Each number is 50 + 12 x the weight over its row's rms, rounded and kept within 0 to 99. Layers, rows and columns count from 0. The size before them is the row's rms in percent of the matrix's.

# up: layer 8 MLP up, 3584x896, rms 0.0598, rows 968-994, columns 256-383
# down: layer 8 MLP down (transposed), 3584x896, rms 0.0647, rows 968-994, columns 256-383
up968 102:63 59 44 45 32 58 52 46 47 47 29 48 53 57 44 47 51 55 61 36 45 44 54 52 50 43 60 50 49 55 35 62 52 51 35 34 57 29 69 46 52 34 56 75 67 51 38 51 33 44 40 46 54 47 33 41 33 65 53 48 50 43 51 62 49 53 42 27 67 31 45 57 61 70 65 45 26 52 53 36 45 27 33 43 32 17 60 41 59 49 58 66 45 48 67 25 62 49 55 32 63 73 40 48 55 75 52 38 45 55 30 56 29 29 58 59 68 61 65 44 47 54 56 56 35 52 79 83
down968 104:63 71 39 51 36 38 66 44 34 46 57 72 43 51 64 41 61 52 62 64 61 65 45 53 46 43 59 31 51 63 36 42 56 47 47 55 18 57 37 46 45 52 61 56 50 48 49 65 34 52 49 37 39 36 39 36 33 50 47 46 24 55 45 46 35 41 51 51 47 42 49 50 42 47 84 38 71 35 56 44 33 45 40 54 56 67 63 36 65 37 45 80 51 33 36 25 63 52 51 40 40 51 32 48 50 60 49 49 50 62 38 66 46 41 45 91 65 43 39 34 62 27 56 64 53 69 56 69
up969 103:42 49 46 69 53 36 48 48 69 34 68 30 49 68 49 55 50 44 69 44 66 51 54 52 35 52 47 71 42 46 67 58 40 54 54 49 70 48 51 35 51 49 55 44 77 55 57 44 54 36 54 71 46 49 57 63 70 40 31 65 54 38 58 38 28 62 80 56 83 63 58 29 53 58 48 68 46 43 41 36 35 54 57 56 57 35 83 69 47 40 44 61 38 75 44 40 63 53 51 61 54 59 54 54 48 44 54 48 50 30 65 69 60 49 60 79 27 35 62 67 56 38 69 27 26 59 58 50
down969 098:36 43 52 44 55 57 68 57 64 48 48 58 40 55 44 37 35 77 45 51 52 30 46 62 54 34 56 48 43 50 50 64 60 51 66 50 58 64 51 46 34 50 47 56 47 29 38 44 49 53 33 57 31 28 70 37 54 48 43 21 63 25 59 63 49 49 58 45 59 53 46 38 70 50 58 28 53 50 50 40 41 31 60 38 35 47 40 42 33 66 39 43 62 48 57 28 53 44 54 62 60 38 45 56 29 51 42 46 18 22 51 44 40 48 52 71 45 42 61 36 55 45 60 44 44 35 36 48
up970 111:51 52 57 45 39 61 51 57 62 50 57 65 29 53 67 60 49 31 47 35 44 73 56 51 64 59 50 51 68 78 45 29 70 44 56 63 65 51 43 33 53 47 35 56 52 38 61 57 59 52 70 40 46 65 34 43 52 53 41 49 73 45 41 70 28 59 51 63 38 57 41 43 30 40 41 70 42 44 49 65 60 53 76 34 51 39 46 45 49 48 22 43 37 54 51 36 40 49 52 41 57 64 52 34 31 47 44 55 37 51 52 65 44 53 44 43 43 29 37 41 47 64 60 50 69 41 57 35
down970 107:52 51 51 49 63 27 23 48 35 57 46 45 41 55 47 48 64 27 51 62 62 72 52 55 47 22 36 23 45 62 46 54 53 69 62 58 42 47 42 28 69 22 38 56 47 59 50 42 33 63 76 35 40 52 47 61 46 50 52 43 62 55 51 51 45 47 66 42 63 50 58 47 45 31 39 11 41 45 43 50 34 48 48 50 34 50 70 36 52 47 47 48 59 40 60 50 36 45 52 35 51 46 50 39 44 34 36 57 50 34 51 45 57 69 57 52 42 55 35 54 42 46 47 43 53 43 54 50
up971 096:31 37 58 63 71 42 74 33 50 37 48 63 64 51 57 61 45 44 48 63 63 50 57 62 47 48 47 36 46 43 55 68 52 38 56 56 53 37 47 44 56 52 52 24 42 55 52 55 52 47 61 63 46 63 41 57 63 65 71 69 50 60 40 33 47 45 79 39 67 59 68 42 35 60 47 51 42 27 34 68 18 64 56 58 59 56 50 32 40 43 30 67 41 59 36 27 38 51 38 60 46 55 57 64 64 40 32 42 19 37 56 72 37 50 30 63 47 50 61 51 51 44 46 46 41 51 42 52
down971 100:31 60 38 48 54 54 50 72 46 30 49 45 52 46 46 53 61 60 42 43 36 63 49 65 49 65 55 46 33 58 33 54 41 27 68 22 36 52 44 38 39 49 63 69 37 48 44 70 43 36 62 41 25 62 37 66 54 64 52 52 37 47 53 65 37 60 38 38 66 39 53 55 49 45 56 36 52 39 69 60 44 51 54 56 66 43 40 39 48 36 43 51 47 28 47 44 31 59 41 49 38 54 55 51 41 47 30 24 43 46 68 40 62 43 66 53 49 53 52 58 35 38 46 53 75 32 58 49
up972 090:58 54 46 65 57 51 42 55 40 66 52 45 40 42 44 72 66 60 61 39 61 44 41 32 71 44 33 49 48 34 51 52 46 79 41 28 45 67 55 25 44 66 36 53 48 41 53 37 50 21 75 48 55 57 80 42 38 49 49 54 63 50 54 58 63 50 24 53 53 24 62 14 44 20 40 30 64 47 28 38 62 40 47 27 50 59 42 44 32 49 30 52 73 49 66 44 52 50 53 54 47 42 25 49 70 65 73 50 42 53 25 46 58 31 50 42 48 48 50 59 48 51 62 48 53 42 60 64
down972 095:56 60 42 48 48 56 44 42 48 64 46 46 60 66 42 61 43 65 36 46 42 60 67 41 52 43 38 57 38 36 43 69 46 61 46 63 40 65 21 64 50 70 53 55 37 58 52 35 44 49 55 66 41 62 42 38 35 54 35 21 60 43 51 23 33 32 50 74 19 49 35 57 41 57 49 62 27 52 38 35 46 37 60 46 47 46 58 59 65 52 37 48 62 53 55 46 59 57 36 71 54 45 68 54 51 38 44 74 52 35 27 59 34 56 52 63 41 57 61 63 35 55 53 62 34 45 33 64
up973 102:51 56 43 65 40 61 60 59 61 58 54 43 57 41 40 71 40 71 42 80 56 45 41 38 49 41 57 63 71 56 64 69 59 33 59 53 55 74 40 58 31 31 64 45 45 52 77 53 35 84 56 52 59 28 75 49 47 47 57 46 48 36 43 69 52 48 28 64 48 43 45 29 54 41 33 54 64 47 39 40 26 62 38 39 33 53 60 32 51 43 35 44 51 56 41 36 51 46 49 68 68 31 54 41 67 60 58 42 65 47 51 52 41 39 53 45 54 68 50 48 57 48 62 45 52 36 50 42
down973 097:33 50 46 41 54 30 54 43 58 49 57 40 49 51 29 38 27 30 64 56 61 47 40 49 48 66 48 35 49 46 56 60 46 54 35 40 19 42 54 77 48 57 29 59 38 65 45 61 43 44 46 64 54 37 52 56 50 48 69 46 45 54 58 38 43 50 51 15 50 48 64 51 47 50 54 49 35 35 46 48 64 44 31 62 51 53 42 61 41 55 35 53 40 34 60 57 61 39 63 50 52 41 31 51 35 50 56 37 74 46 57 69 52 52 61 40 34 38 55 42 47 38 53 51 38 48 33 39
up974 095:52 67 64 45 31 65 46 46 60 21 39 40 69 57 73 32 57 68 57 32 55 50 35 66 53 48 44 56 61 55 49 44 30 48 67 36 52 69 50 60 48 41 26 59 66 42 47 59 38 50 69 47 31 43 34 62 52 63 55 54 03 47 44 77 65 45 68 44 57 54 33 34 49 49 49 48 42 78 50 61 41 58 67 23 50 47 60 61 58 35 51 48 70 54 62 55 55 33 67 38 47 34 44 47 64 63 25 61 60 53 45 64 20 43 18 46 36 54 60 43 23 39 52 43 54 28 40 41
down974 098:62 52 40 73 52 21 54 50 55 53 42 80 39 51 48 64 50 37 56 24 58 57 55 30 82 38 40 45 33 59 45 27 31 82 69 53 72 59 49 57 24 45 56 41 53 46 58 60 60 66 48 59 34 31 68 47 59 38 41 44 59 62 46 46 69 65 51 49 49 44 52 67 51 46 64 60 55 46 63 26 38 60 52 48 40 53 53 55 36 46 47 43 41 45 47 50 73 24 45 60 43 38 53 56 58 50 48 50 45 55 58 57 68 55 69 36 72 64 57 53 49 59 31 61 46 49 58 66
up975 104:44 46 45 36 68 45 55 44 38 52 47 55 48 50 31 33 43 62 38 50 41 53 54 62 40 60 46 40 47 46 52 57 42 59 50 35 46 62 52 45 59 85 44 80 68 53 60 48 61 39 31 33 39 42 38 47 55 69 43 64 46 38 71 51 51 55 73 49 47 58 49 42 41 35 60 41 37 56 47 54 51 58 54 53 46 44 61 63 38 44 40 29 42 57 49 51 43 60 37 36 72 43 28 67 63 69 26 54 37 44 41 47 53 47 41 56 58 45 46 63 65 70 38 38 36 56 63 56
down975 102:52 52 45 50 59 40 44 18 64 53 47 48 37 50 50 52 48 67 57 57 68 55 38 82 47 36 70 48 44 34 47 49 61 63 53 58 57 55 22 63 45 59 63 28 37 46 32 61 64 41 56 42 61 38 41 55 40 62 35 49 60 44 35 73 51 41 45 46 65 50 58 34 44 41 51 36 44 61 56 61 26 62 59 41 45 49 50 50 41 47 54 39 47 53 49 44 51 50 67 45 21 56 30 56 40 66 50 43 50 42 57 35 64 37 44 76 77 46 51 50 46 52 38 46 22 44 66 42
up976 099:57 50 57 60 33 51 48 39 73 55 58 42 30 53 45 20 51 52 45 47 43 42 56 64 39 49 47 34 60 47 66 60 38 29 49 38 45 50 39 56 42 43 62 42 43 30 39 64 33 38 35 62 57 40 36 42 66 51 54 64 47 49 41 39 52 41 32 51 47 61 39 63 56 48 39 46 38 51 52 60 38 43 41 45 41 51 47 46 64 44 66 59 57 61 41 48 54 41 52 48 35 67 59 51 57 28 40 54 56 43 46 48 31 70 33 59 38 37 41 39 44 35 53 38 44 38 46 46
down976 097:45 34 38 30 52 27 68 72 66 39 59 64 43 54 47 38 48 55 70 46 52 51 57 47 39 55 30 69 63 31 50 25 40 55 38 44 56 44 65 34 50 32 68 85 64 45 67 33 46 46 85 43 59 90 39 63 91 56 53 58 69 53 42 53 29 38 55 42 49 50 50 48 48 60 63 44 45 40 40 26 49 29 54 38 61 51 50 57 33 47 81 58 32 53 55 54 57 62 34 45 53 63 49 67 58 70 59 57 57 54 57 72 49 48 58 41 52 69 65 49 53 68 56 50 52 41 67 43
up977 096:60 57 71 37 66 44 55 47 32 50 46 53 56 42 80 47 60 43 48 53 64 46 51 40 20 56 57 72 42 31 67 59 41 43 60 37 46 44 30 88 58 79 45 54 51 35 49 59 37 41 74 30 37 39 49 63 53 66 30 40 59 46 51 41 56 55 73 34 81 32 49 49 46 42 63 56 25 58 32 53 40 43 55 55 62 42 65 45 57 56 33 57 37 67 52 61 56 52 57 38 49 35 59 50 53 51 60 37 41 35 52 55 41 68 40 49 53 48 67 49 62 47 45 43 54 50 50 56
down977 095:30 66 45 57 37 40 38 41 50 38 43 45 42 34 55 62 66 51 74 41 66 60 41 23 42 46 48 50 43 60 46 42 51 33 54 47 60 55 37 50 49 40 42 37 58 51 52 67 40 26 63 30 31 20 29 49 44 47 46 63 54 68 69 27 43 59 53 37 46 33 67 59 44 46 53 71 29 59 35 49 32 54 43 39 42 65 45 27 61 51 46 39 49 62 33 45 61 44 34 69 61 47 35 57 35 39 49 44 45 49 45 40 51 30 47 27 32 49 46 52 54 52 48 61 59 32 49 63
up978 104:47 55 28 56 43 42 49 46 52 55 41 63 54 44 63 50 58 45 42 46 45 28 66 71 50 44 57 48 37 48 65 46 58 40 56 38 54 82 48 50 38 37 46 54 57 70 41 68 75 75 55 46 50 46 27 57 44 26 70 43 51 59 55 57 47 50 70 52 54 63 65 47 61 54 57 48 44 53 26 55 55 68 56 57 60 51 32 53 49 62 41 34 56 49 36 63 46 51 45 65 53 64 49 55 52 35 39 74 55 48 46 40 51 56 34 60 48 47 42 57 51 32 62 70 44 58 56 53
down978 106:55 43 41 43 50 46 37 58 32 53 48 52 47 59 43 61 37 53 49 46 56 47 26 66 52 42 34 46 38 48 58 66 69 33 40 45 40 57 47 51 56 66 52 51 76 23 42 53 38 56 73 42 39 52 28 67 27 46 43 29 57 56 14 75 50 50 49 67 43 47 24 53 60 73 61 65 33 57 38 61 58 48 44 44 57 59 62 60 39 57 42 44 49 41 48 37 49 55 66 62 44 41 64 73 42 71 64 47 46 24 62 55 84 52 50 78 45 39 40 65 30 47 50 56 33 41 37 45
up979 099:26 52 35 62 34 65 43 48 71 58 46 45 49 36 56 22 53 66 40 44 65 47 38 59 59 29 35 58 31 39 39 40 27 66 63 63 59 29 43 52 52 55 48 43 47 67 59 61 57 35 57 64 53 50 60 73 48 66 48 37 36 44 43 59 50 56 63 47 52 56 26 71 48 55 64 54 70 47 40 61 49 49 40 49 60 30 65 52 64 44 56 68 56 50 60 74 56 31 58 52 43 52 54 36 61 33 53 51 44 38 47 59 66 29 37 51 51 53 59 48 66 53 56 46 70 48 71 59
down979 099:43 73 42 44 49 43 35 50 63 44 44 50 50 46 52 47 54 43 63 46 58 62 57 56 52 39 43 32 48 37 48 47 54 26 52 31 54 41 47 66 51 48 46 37 64 76 57 49 56 69 57 46 42 24 41 84 63 69 51 53 44 26 59 54 63 40 53 69 35 39 34 31 32 47 63 53 52 60 48 29 67 39 52 63 56 56 53 23 41 46 45 57 50 45 48 45 52 44 48 77 56 52 69 47 57 37 57 63 55 56 45 50 52 67 48 57 65 57 60 61 57 52 34 65 56 34 58 58
up980 096:55 48 33 44 48 45 60 50 72 54 42 58 42 48 32 53 60 43 43 61 60 59 55 59 41 65 52 49 43 40 62 57 63 81 44 47 42 26 73 30 28 51 62 27 47 59 64 47 49 28 35 44 59 47 38 52 55 55 50 43 59 50 50 49 41 40 68 54 79 78 52 74 55 48 31 48 27 36 61 73 54 33 37 39 65 48 65 60 43 47 47 55 63 62 39 47 44 66 57 40 57 42 44 23 66 64 49 36 61 48 62 37 50 38 54 35 54 66 56 51 70 52 49 51 52 53 37 41
down980 097:50 57 62 46 51 62 39 53 47 49 62 59 45 57 38 57 40 57 48 28 57 53 43 39 59 50 33 28 35 42 36 49 32 56 63 29 54 46 26 56 52 44 42 25 67 45 38 68 49 42 50 68 60 28 42 36 42 49 66 36 42 36 51 70 46 47 40 23 76 36 50 69 37 50 54 63 37 61 56 46 39 34 35 56 37 66 42 63 43 49 40 59 59 47 65 48 38 49 49 21 73 33 59 60 67 50 52 39 66 66 61 30 38 28 53 53 45 42 48 65 47 52 34 53 67 50 44 42
up981 098:60 52 38 59 34 60 29 48 57 64 55 37 52 42 55 53 56 71 38 49 59 54 58 47 49 25 71 52 63 67 44 50 44 62 50 47 50 43 67 34 52 56 50 55 39 26 48 40 36 36 38 75 51 41 54 54 65 35 52 37 42 44 42 43 41 43 58 43 63 58 61 25 63 53 69 42 59 33 43 52 49 70 37 36 67 49 40 38 61 44 57 37 59 44 52 54 34 47 39 52 52 50 70 47 68 54 41 51 46 68 73 54 37 50 70 59 60 33 59 57 55 41 48 51 49 39 37 52
down981 105:48 37 37 54 60 36 47 37 54 60 61 54 29 51 60 41 51 44 49 47 81 46 51 53 41 28 41 23 33 53 58 60 39 77 42 51 51 38 46 43 44 31 34 38 33 40 38 43 39 31 48 44 37 57 36 58 50 57 60 64 44 53 49 50 64 53 63 40 49 37 26 44 58 54 48 56 51 39 51 35 54 59 39 46 65 49 50 58 52 43 63 51 52 31 48 29 40 50 75 48 56 48 71 46 36 69 49 50 48 56 71 66 36 24 58 49 43 44 57 53 55 59 60 41 45 64 42 55
up982 096:46 59 37 31 44 69 37 49 36 52 63 53 57 49 46 47 54 65 63 22 74 61 84 36 57 62 36 51 48 49 52 39 50 65 56 61 49 56 54 42 46 48 90 54 42 37 61 43 70 67 39 61 48 41 35 50 44 47 31 45 36 45 35 63 62 55 63 45 66 28 50 62 52 29 35 50 31 42 54 50 35 52 55 66 67 39 45 49 61 39 51 63 41 54 48 49 44 43 34 49 50 77 67 38 46 49 57 47 26 23 46 39 55 56 62 48 55 63 62 54 60 47 43 59 72 40 54 57
down982 092:29 45 64 44 54 48 76 40 37 53 49 70 66 41 62 42 40 59 44 40 72 68 62 54 40 51 49 72 41 43 24 52 63 45 59 48 55 50 56 41 56 58 42 57 50 66 36 51 41 36 50 51 29 37 46 45 31 70 53 16 59 52 29 60 41 27 34 64 75 39 44 40 50 41 61 53 49 48 51 52 39 57 52 44 55 43 48 68 50 34 60 58 34 42 47 58 58 57 54 59 48 42 61 74 48 42 41 17 39 40 54 57 28 45 48 39 66 52 42 63 43 61 49 70 49 42 57 45
up983 098:40 26 66 40 33 59 38 58 61 53 33 43 60 52 56 40 71 52 49 44 36 28 45 65 46 59 65 57 53 74 64 24 47 54 51 33 45 68 62 21 54 55 52 49 65 64 42 42 37 58 52 55 42 42 65 49 36 23 52 50 49 70 39 47 95 64 48 64 56 29 33 36 36 55 45 36 75 52 42 49 54 73 62 51 23 35 64 62 66 09 60 45 52 39 60 70 33 50 37 46 70 30 37 48 48 72 49 68 56 56 50 59 60 46 49 85 52 33 30 43 62 55 63 42 36 50 62 43
down983 108:51 49 57 32 56 47 46 46 58 78 49 39 36 47 48 52 55 69 49 48 46 34 46 52 53 68 64 52 47 34 44 42 56 53 43 53 45 53 61 44 50 48 49 32 45 57 27 61 61 49 49 59 53 41 36 55 40 42 31 50 47 60 60 50 52 47 55 44 29 48 55 35 43 50 46 66 55 43 26 18 39 64 46 48 61 59 54 82 42 42 56 40 41 36 61 45 27 40 51 52 48 63 37 55 50 58 52 65 64 67 43 63 58 32 51 52 41 25 48 53 50 52 58 56 37 66 28 37
up984 099:50 54 47 13 44 41 43 59 59 30 33 63 68 40 40 44 73 29 60 46 25 40 57 34 68 36 42 45 51 46 55 43 39 44 71 62 39 50 45 66 59 38 40 58 69 65 59 57 66 63 39 37 35 42 43 32 44 55 62 69 41 39 43 50 59 47 46 31 68 54 40 59 46 37 63 72 42 67 44 58 47 53 32 60 56 43 52 39 53 62 34 48 53 61 69 66 62 39 45 47 58 62 64 51 52 50 35 44 61 48 61 24 70 50 16 51 43 69 55 31 71 54 56 26 44 34 47 73
down984 103:45 38 35 55 50 22 34 50 75 51 46 47 64 43 51 47 52 62 66 54 57 57 60 49 27 55 63 46 44 52 51 52 58 44 53 50 59 45 56 54 29 36 56 43 60 76 52 52 85 63 48 61 35 04 43 55 63 43 51 48 46 32 62 46 64 37 65 38 68 46 42 60 61 56 43 57 40 36 41 29 68 52 67 63 50 36 40 65 55 56 40 68 57 67 47 67 49 34 58 46 48 64 58 41 41 47 57 59 43 38 46 53 54 66 68 65 44 46 59 55 57 42 76 40 47 41 36 24
up985 100:34 20 51 50 40 52 37 52 78 57 51 50 47 56 61 52 24 51 33 73 35 85 33 67 61 44 59 45 26 59 24 50 68 60 49 51 73 44 58 54 52 32 52 49 36 39 39 68 73 69 53 31 46 32 40 46 43 56 39 46 54 53 42 63 60 58 32 52 38 50 50 59 48 51 54 54 62 49 52 57 51 35 55 47 62 32 49 62 59 50 57 65 48 44 35 54 55 69 37 68 56 42 83 65 64 29 57 74 22 70 67 59 49 44 40 56 47 44 37 51 55 32 37 38 64 56 41 70
down985 100:40 62 59 66 54 37 72 45 34 48 55 72 36 71 25 55 55 39 67 63 61 41 45 45 32 41 44 55 64 58 37 52 35 54 42 54 36 51 41 53 58 43 46 49 51 55 52 56 57 49 39 40 49 41 40 59 53 73 50 61 52 54 58 55 54 52 47 34 51 47 39 46 64 44 56 51 60 24 45 58 30 35 45 33 63 24 38 76 32 36 59 52 72 61 56 22 59 23 51 37 41 51 56 66 40 37 57 48 22 72 34 77 46 54 52 54 44 57 33 69 58 47 41 46 51 57 52 54
up986 088:54 65 54 45 49 67 42 45 45 37 65 50 53 51 45 61 47 61 50 55 43 43 65 51 74 69 47 63 53 57 52 70 54 64 49 48 30 33 54 43 72 28 41 46 38 45 59 72 71 39 57 45 40 50 56 54 41 51 50 74 42 47 48 58 49 57 33 46 60 42 45 28 44 46 59 53 70 53 39 47 46 55 74 64 45 67 39 56 56 51 50 55 49 69 57 39 54 45 72 58 44 55 52 37 41 78 58 42 44 54 60 46 34 64 53 32 44 69 39 59 36 45 51 60 57 55 26 34
down986 095:51 57 55 42 44 37 54 33 68 38 35 50 46 39 37 45 59 40 59 40 51 45 83 54 53 22 53 79 41 57 49 37 52 49 26 64 62 49 48 28 41 46 30 43 51 60 36 65 51 41 43 71 65 35 40 70 51 60 42 58 65 31 48 66 50 43 73 47 55 34 44 31 41 56 25 37 43 59 36 35 54 61 35 47 48 54 42 50 51 66 60 44 47 46 56 43 49 45 51 51 67 52 54 57 43 43 53 60 82 55 46 50 35 43 36 58 60 36 38 27 59 42 41 58 30 63 62 54
up987 099:66 61 62 29 47 36 47 46 38 69 39 39 77 45 48 48 59 24 44 31 52 68 31 68 43 35 74 48 35 23 43 64 65 59 61 50 57 38 32 50 25 57 73 51 52 65 62 46 43 48 57 34 48 40 62 68 49 42 80 50 50 23 57 51 36 54 40 52 49 67 68 51 50 28 42 36 44 36 63 53 76 61 49 58 53 40 60 39 47 49 62 66 56 56 40 39 25 38 41 67 43 38 24 54 34 48 52 27 55 50 58 30 32 45 44 58 76 37 73 62 43 47 29 56 49 39 66 59
down987 107:46 64 52 48 46 52 43 55 45 46 58 36 41 69 44 69 22 50 36 40 39 48 57 44 62 35 40 39 45 53 15 49 51 61 76 63 64 53 28 46 40 33 60 47 48 65 65 69 50 64 45 66 41 44 45 53 36 32 30 79 46 54 49 46 58 65 60 52 54 43 38 60 46 52 33 42 43 37 43 33 58 51 31 56 41 52 47 52 51 55 63 40 60 35 46 52 48 26 43 54 55 38 42 75 45 38 57 41 67 52 62 36 41 49 48 53 54 65 18 79 48 44 35 48 30 76 49 54
up988 098:49 62 56 26 57 57 51 27 42 51 58 26 36 58 54 45 67 54 48 55 65 51 70 42 65 28 58 70 19 61 47 38 72 57 49 32 64 46 60 51 52 46 56 37 46 35 64 61 48 66 57 54 69 50 60 56 47 39 48 67 54 61 59 49 62 43 61 47 76 52 36 16 56 49 40 52 48 55 56 43 54 30 57 43 25 69 58 45 50 35 41 45 51 53 45 67 39 58 34 28 49 54 61 56 50 53 33 52 64 47 44 51 54 43 52 62 38 42 52 60 46 37 33 39 53 40 73 68
down988 110:59 38 56 58 51 30 53 68 21 77 48 50 63 50 53 63 49 50 59 42 29 63 36 58 45 65 46 44 46 49 54 44 34 69 31 44 35 23 45 67 54 31 43 65 64 70 37 41 48 35 71 61 43 71 42 54 62 43 39 46 47 50 59 74 53 58 63 52 60 51 52 23 58 45 45 46 40 59 68 38 69 80 66 25 38 50 49 45 43 48 59 40 65 42 35 53 39 52 53 39 37 38 61 58 63 67 46 35 54 62 35 55 52 51 69 43 57 47 73 50 63 52 45 53 43 55 47 54
up989 098:62 64 67 56 60 40 57 45 55 42 28 50 35 58 39 36 76 62 52 54 58 63 62 67 59 46 37 36 49 65 66 59 33 51 38 52 72 74 62 53 69 43 53 26 61 24 50 63 51 42 31 50 57 37 47 48 58 64 37 46 56 41 61 57 67 38 52 55 29 69 29 28 45 41 54 51 23 49 49 49 28 60 56 61 56 43 60 29 58 63 56 58 60 49 61 40 41 50 41 46 47 60 50 40 63 59 44 52 59 39 40 62 71 52 61 75 64 46 38 60 57 61 63 55 73 27 60 61
down989 101:27 16 54 45 58 51 66 53 61 54 45 43 43 36 41 63 46 20 26 49 48 47 50 61 42 36 36 69 55 51 46 65 34 45 62 47 38 46 53 40 25 44 51 44 54 69 30 69 49 46 51 46 34 40 68 56 47 48 55 55 49 28 60 47 55 54 56 44 47 54 51 38 33 59 67 39 60 38 55 36 61 30 50 62 52 39 48 40 31 33 45 65 54 43 62 25 32 48 50 59 36 47 31 43 56 61 41 30 55 86 51 45 70 59 59 43 36 51 46 42 63 27 55 54 53 59 52 52
up990 108:34 47 39 48 67 25 61 48 50 35 71 34 61 52 59 70 53 61 35 44 50 44 29 76 57 28 36 43 42 52 25 46 32 47 47 48 59 45 59 21 56 59 55 44 42 51 45 53 40 44 27 35 48 46 68 59 46 52 40 41 39 57 68 63 52 42 57 48 07 46 55 51 56 42 70 66 50 29 63 42 35 41 45 50 31 35 47 34 47 47 38 65 55 48 57 57 47 62 43 50 59 30 32 46 65 42 42 47 62 57 45 37 33 57 41 51 49 72 66 49 41 55 54 37 56 56 53 40
down990 105:55 47 34 40 49 47 61 43 38 43 45 15 53 47 45 52 62 63 41 51 56 38 38 66 62 48 66 39 55 57 31 44 44 50 46 74 43 55 55 31 41 38 46 37 57 52 68 63 45 38 42 56 43 46 63 24 47 71 54 35 44 71 61 48 52 53 63 35 40 51 57 35 28 44 64 40 48 58 55 66 56 53 56 69 34 63 27 40 42 52 38 37 54 48 48 64 60 61 43 57 63 39 61 38 64 29 54 54 60 57 51 69 35 62 50 67 47 70 56 44 61 61 47 47 49 34 44 48
up991 109:39 53 20 49 54 31 62 43 40 36 27 58 42 69 37 42 46 17 43 66 51 43 60 66 62 44 58 34 57 49 48 46 40 46 54 30 48 44 37 50 54 56 46 56 43 72 60 33 39 74 60 31 48 61 61 48 57 42 48 55 47 44 36 35 62 44 55 40 58 42 54 43 48 56 60 47 78 54 35 50 71 52 59 57 70 55 46 48 62 35 33 36 33 57 68 47 54 52 64 36 62 64 57 40 62 42 46 71 55 52 61 62 51 69 54 50 62 61 74 62 65 50 44 51 55 49 53 51
down991 108:66 45 51 67 41 76 54 49 59 45 56 36 41 40 20 40 23 48 65 36 48 41 58 64 38 53 56 49 32 44 34 64 63 69 43 38 61 63 56 42 39 40 43 53 38 62 52 54 55 57 46 40 40 59 61 59 49 61 60 52 37 46 57 84 71 45 47 65 29 71 44 50 49 46 52 37 67 40 56 46 56 45 34 55 42 47 61 61 47 29 46 45 51 61 35 53 31 54 35 34 31 52 56 50 37 75 54 61 34 59 43 58 60 42 40 34 64 48 43 36 56 55 57 42 68 68 22 39
up992 099:48 57 47 40 55 48 65 42 63 53 38 41 39 52 38 68 71 30 36 53 51 51 43 64 53 31 62 60 64 49 46 36 70 26 40 36 52 38 29 45 47 44 32 81 69 52 70 50 61 54 51 42 56 40 48 54 44 38 48 38 52 56 61 43 63 68 71 69 73 39 80 51 48 44 40 45 72 24 26 39 63 32 52 63 43 33 51 53 61 56 52 52 37 37 46 44 67 44 54 36 59 54 35 54 36 54 36 51 37 55 56 52 37 36 60 48 51 51 66 51 64 50 48 37 57 65 40 66
down992 102:63 49 45 69 62 58 63 60 45 50 47 50 36 46 36 49 45 71 61 67 56 16 55 41 55 62 54 55 59 60 60 46 54 50 23 45 65 50 52 53 49 43 70 67 67 67 50 72 31 58 39 44 64 40 61 67 37 57 41 60 52 52 53 38 36 41 40 41 68 52 36 57 48 51 65 30 47 39 35 52 37 62 58 56 56 62 55 74 49 57 51 58 48 58 55 41 44 49 51 37 36 53 49 49 62 41 62 72 59 64 51 43 74 32 68 53 33 36 38 35 60 56 48 40 52 31 62 41
up993 098:55 49 49 44 25 39 67 65 48 37 50 66 65 46 59 55 53 23 53 41 39 85 46 44 33 58 42 59 61 40 62 51 65 64 64 63 59 52 44 36 56 66 37 56 60 36 42 44 54 36 70 49 60 47 44 54 53 62 41 55 40 38 63 59 65 48 54 47 34 54 62 64 71 60 42 80 62 55 41 45 45 23 53 29 45 46 81 43 38 49 47 45 47 61 36 27 64 49 36 50 53 54 41 40 41 15 47 45 55 45 48 63 49 69 47 41 43 65 25 53 40 56 61 47 64 60 35 44
down993 103:55 63 38 80 51 46 34 41 32 61 65 54 74 42 53 50 33 57 37 48 33 58 70 45 51 55 36 47 33 46 47 26 64 52 49 45 49 46 65 36 53 39 49 41 56 55 78 48 43 66 56 44 51 68 41 61 49 34 43 41 48 40 56 51 34 51 59 60 51 69 50 35 46 30 50 42 50 52 55 49 66 30 59 47 61 55 75 47 33 44 57 37 46 68 52 48 43 55 47 61 35 37 42 45 59 51 43 70 64 50 58 40 50 28 48 64 51 43 36 48 50 62 37 45 55 65 46 59
up994 099:67 40 60 53 40 53 53 21 84 61 60 46 41 48 61 36 42 59 59 36 53 37 46 37 82 46 80 60 57 22 46 54 40 68 54 53 35 58 71 50 26 50 61 41 80 40 35 43 48 45 37 58 58 48 38 49 51 65 31 54 90 52 58 63 60 52 51 49 47 55 67 29 62 52 40 48 65 54 49 69 39 45 49 27 65 62 56 65 66 64 59 54 32 40 32 38 47 55 42 42 39 69 50 46 54 51 51 50 39 42 55 47 45 33 56 52 63 45 73 47 55 50 70 46 56 40 51 41
down994 095:61 67 19 50 58 40 54 30 42 44 67 62 78 36 32 54 61 39 26 45 41 47 52 46 47 51 38 46 58 57 56 37 43 57 52 49 26 51 45 52 58 46 43 57 65 42 42 31 58 54 66 41 53 74 53 62 43 27 37 49 42 57 34 45 78 56 36 49 51 39 37 60 62 47 51 30 55 53 68 80 36 47 70 56 60 57 39 41 42 54 54 34 49 72 63 50 45 59 49 51 48 57 44 45 54 30 29 62 69 60 48 40 41 56 40 39 45 44 39 54 64 47 59 54 25 65 44 52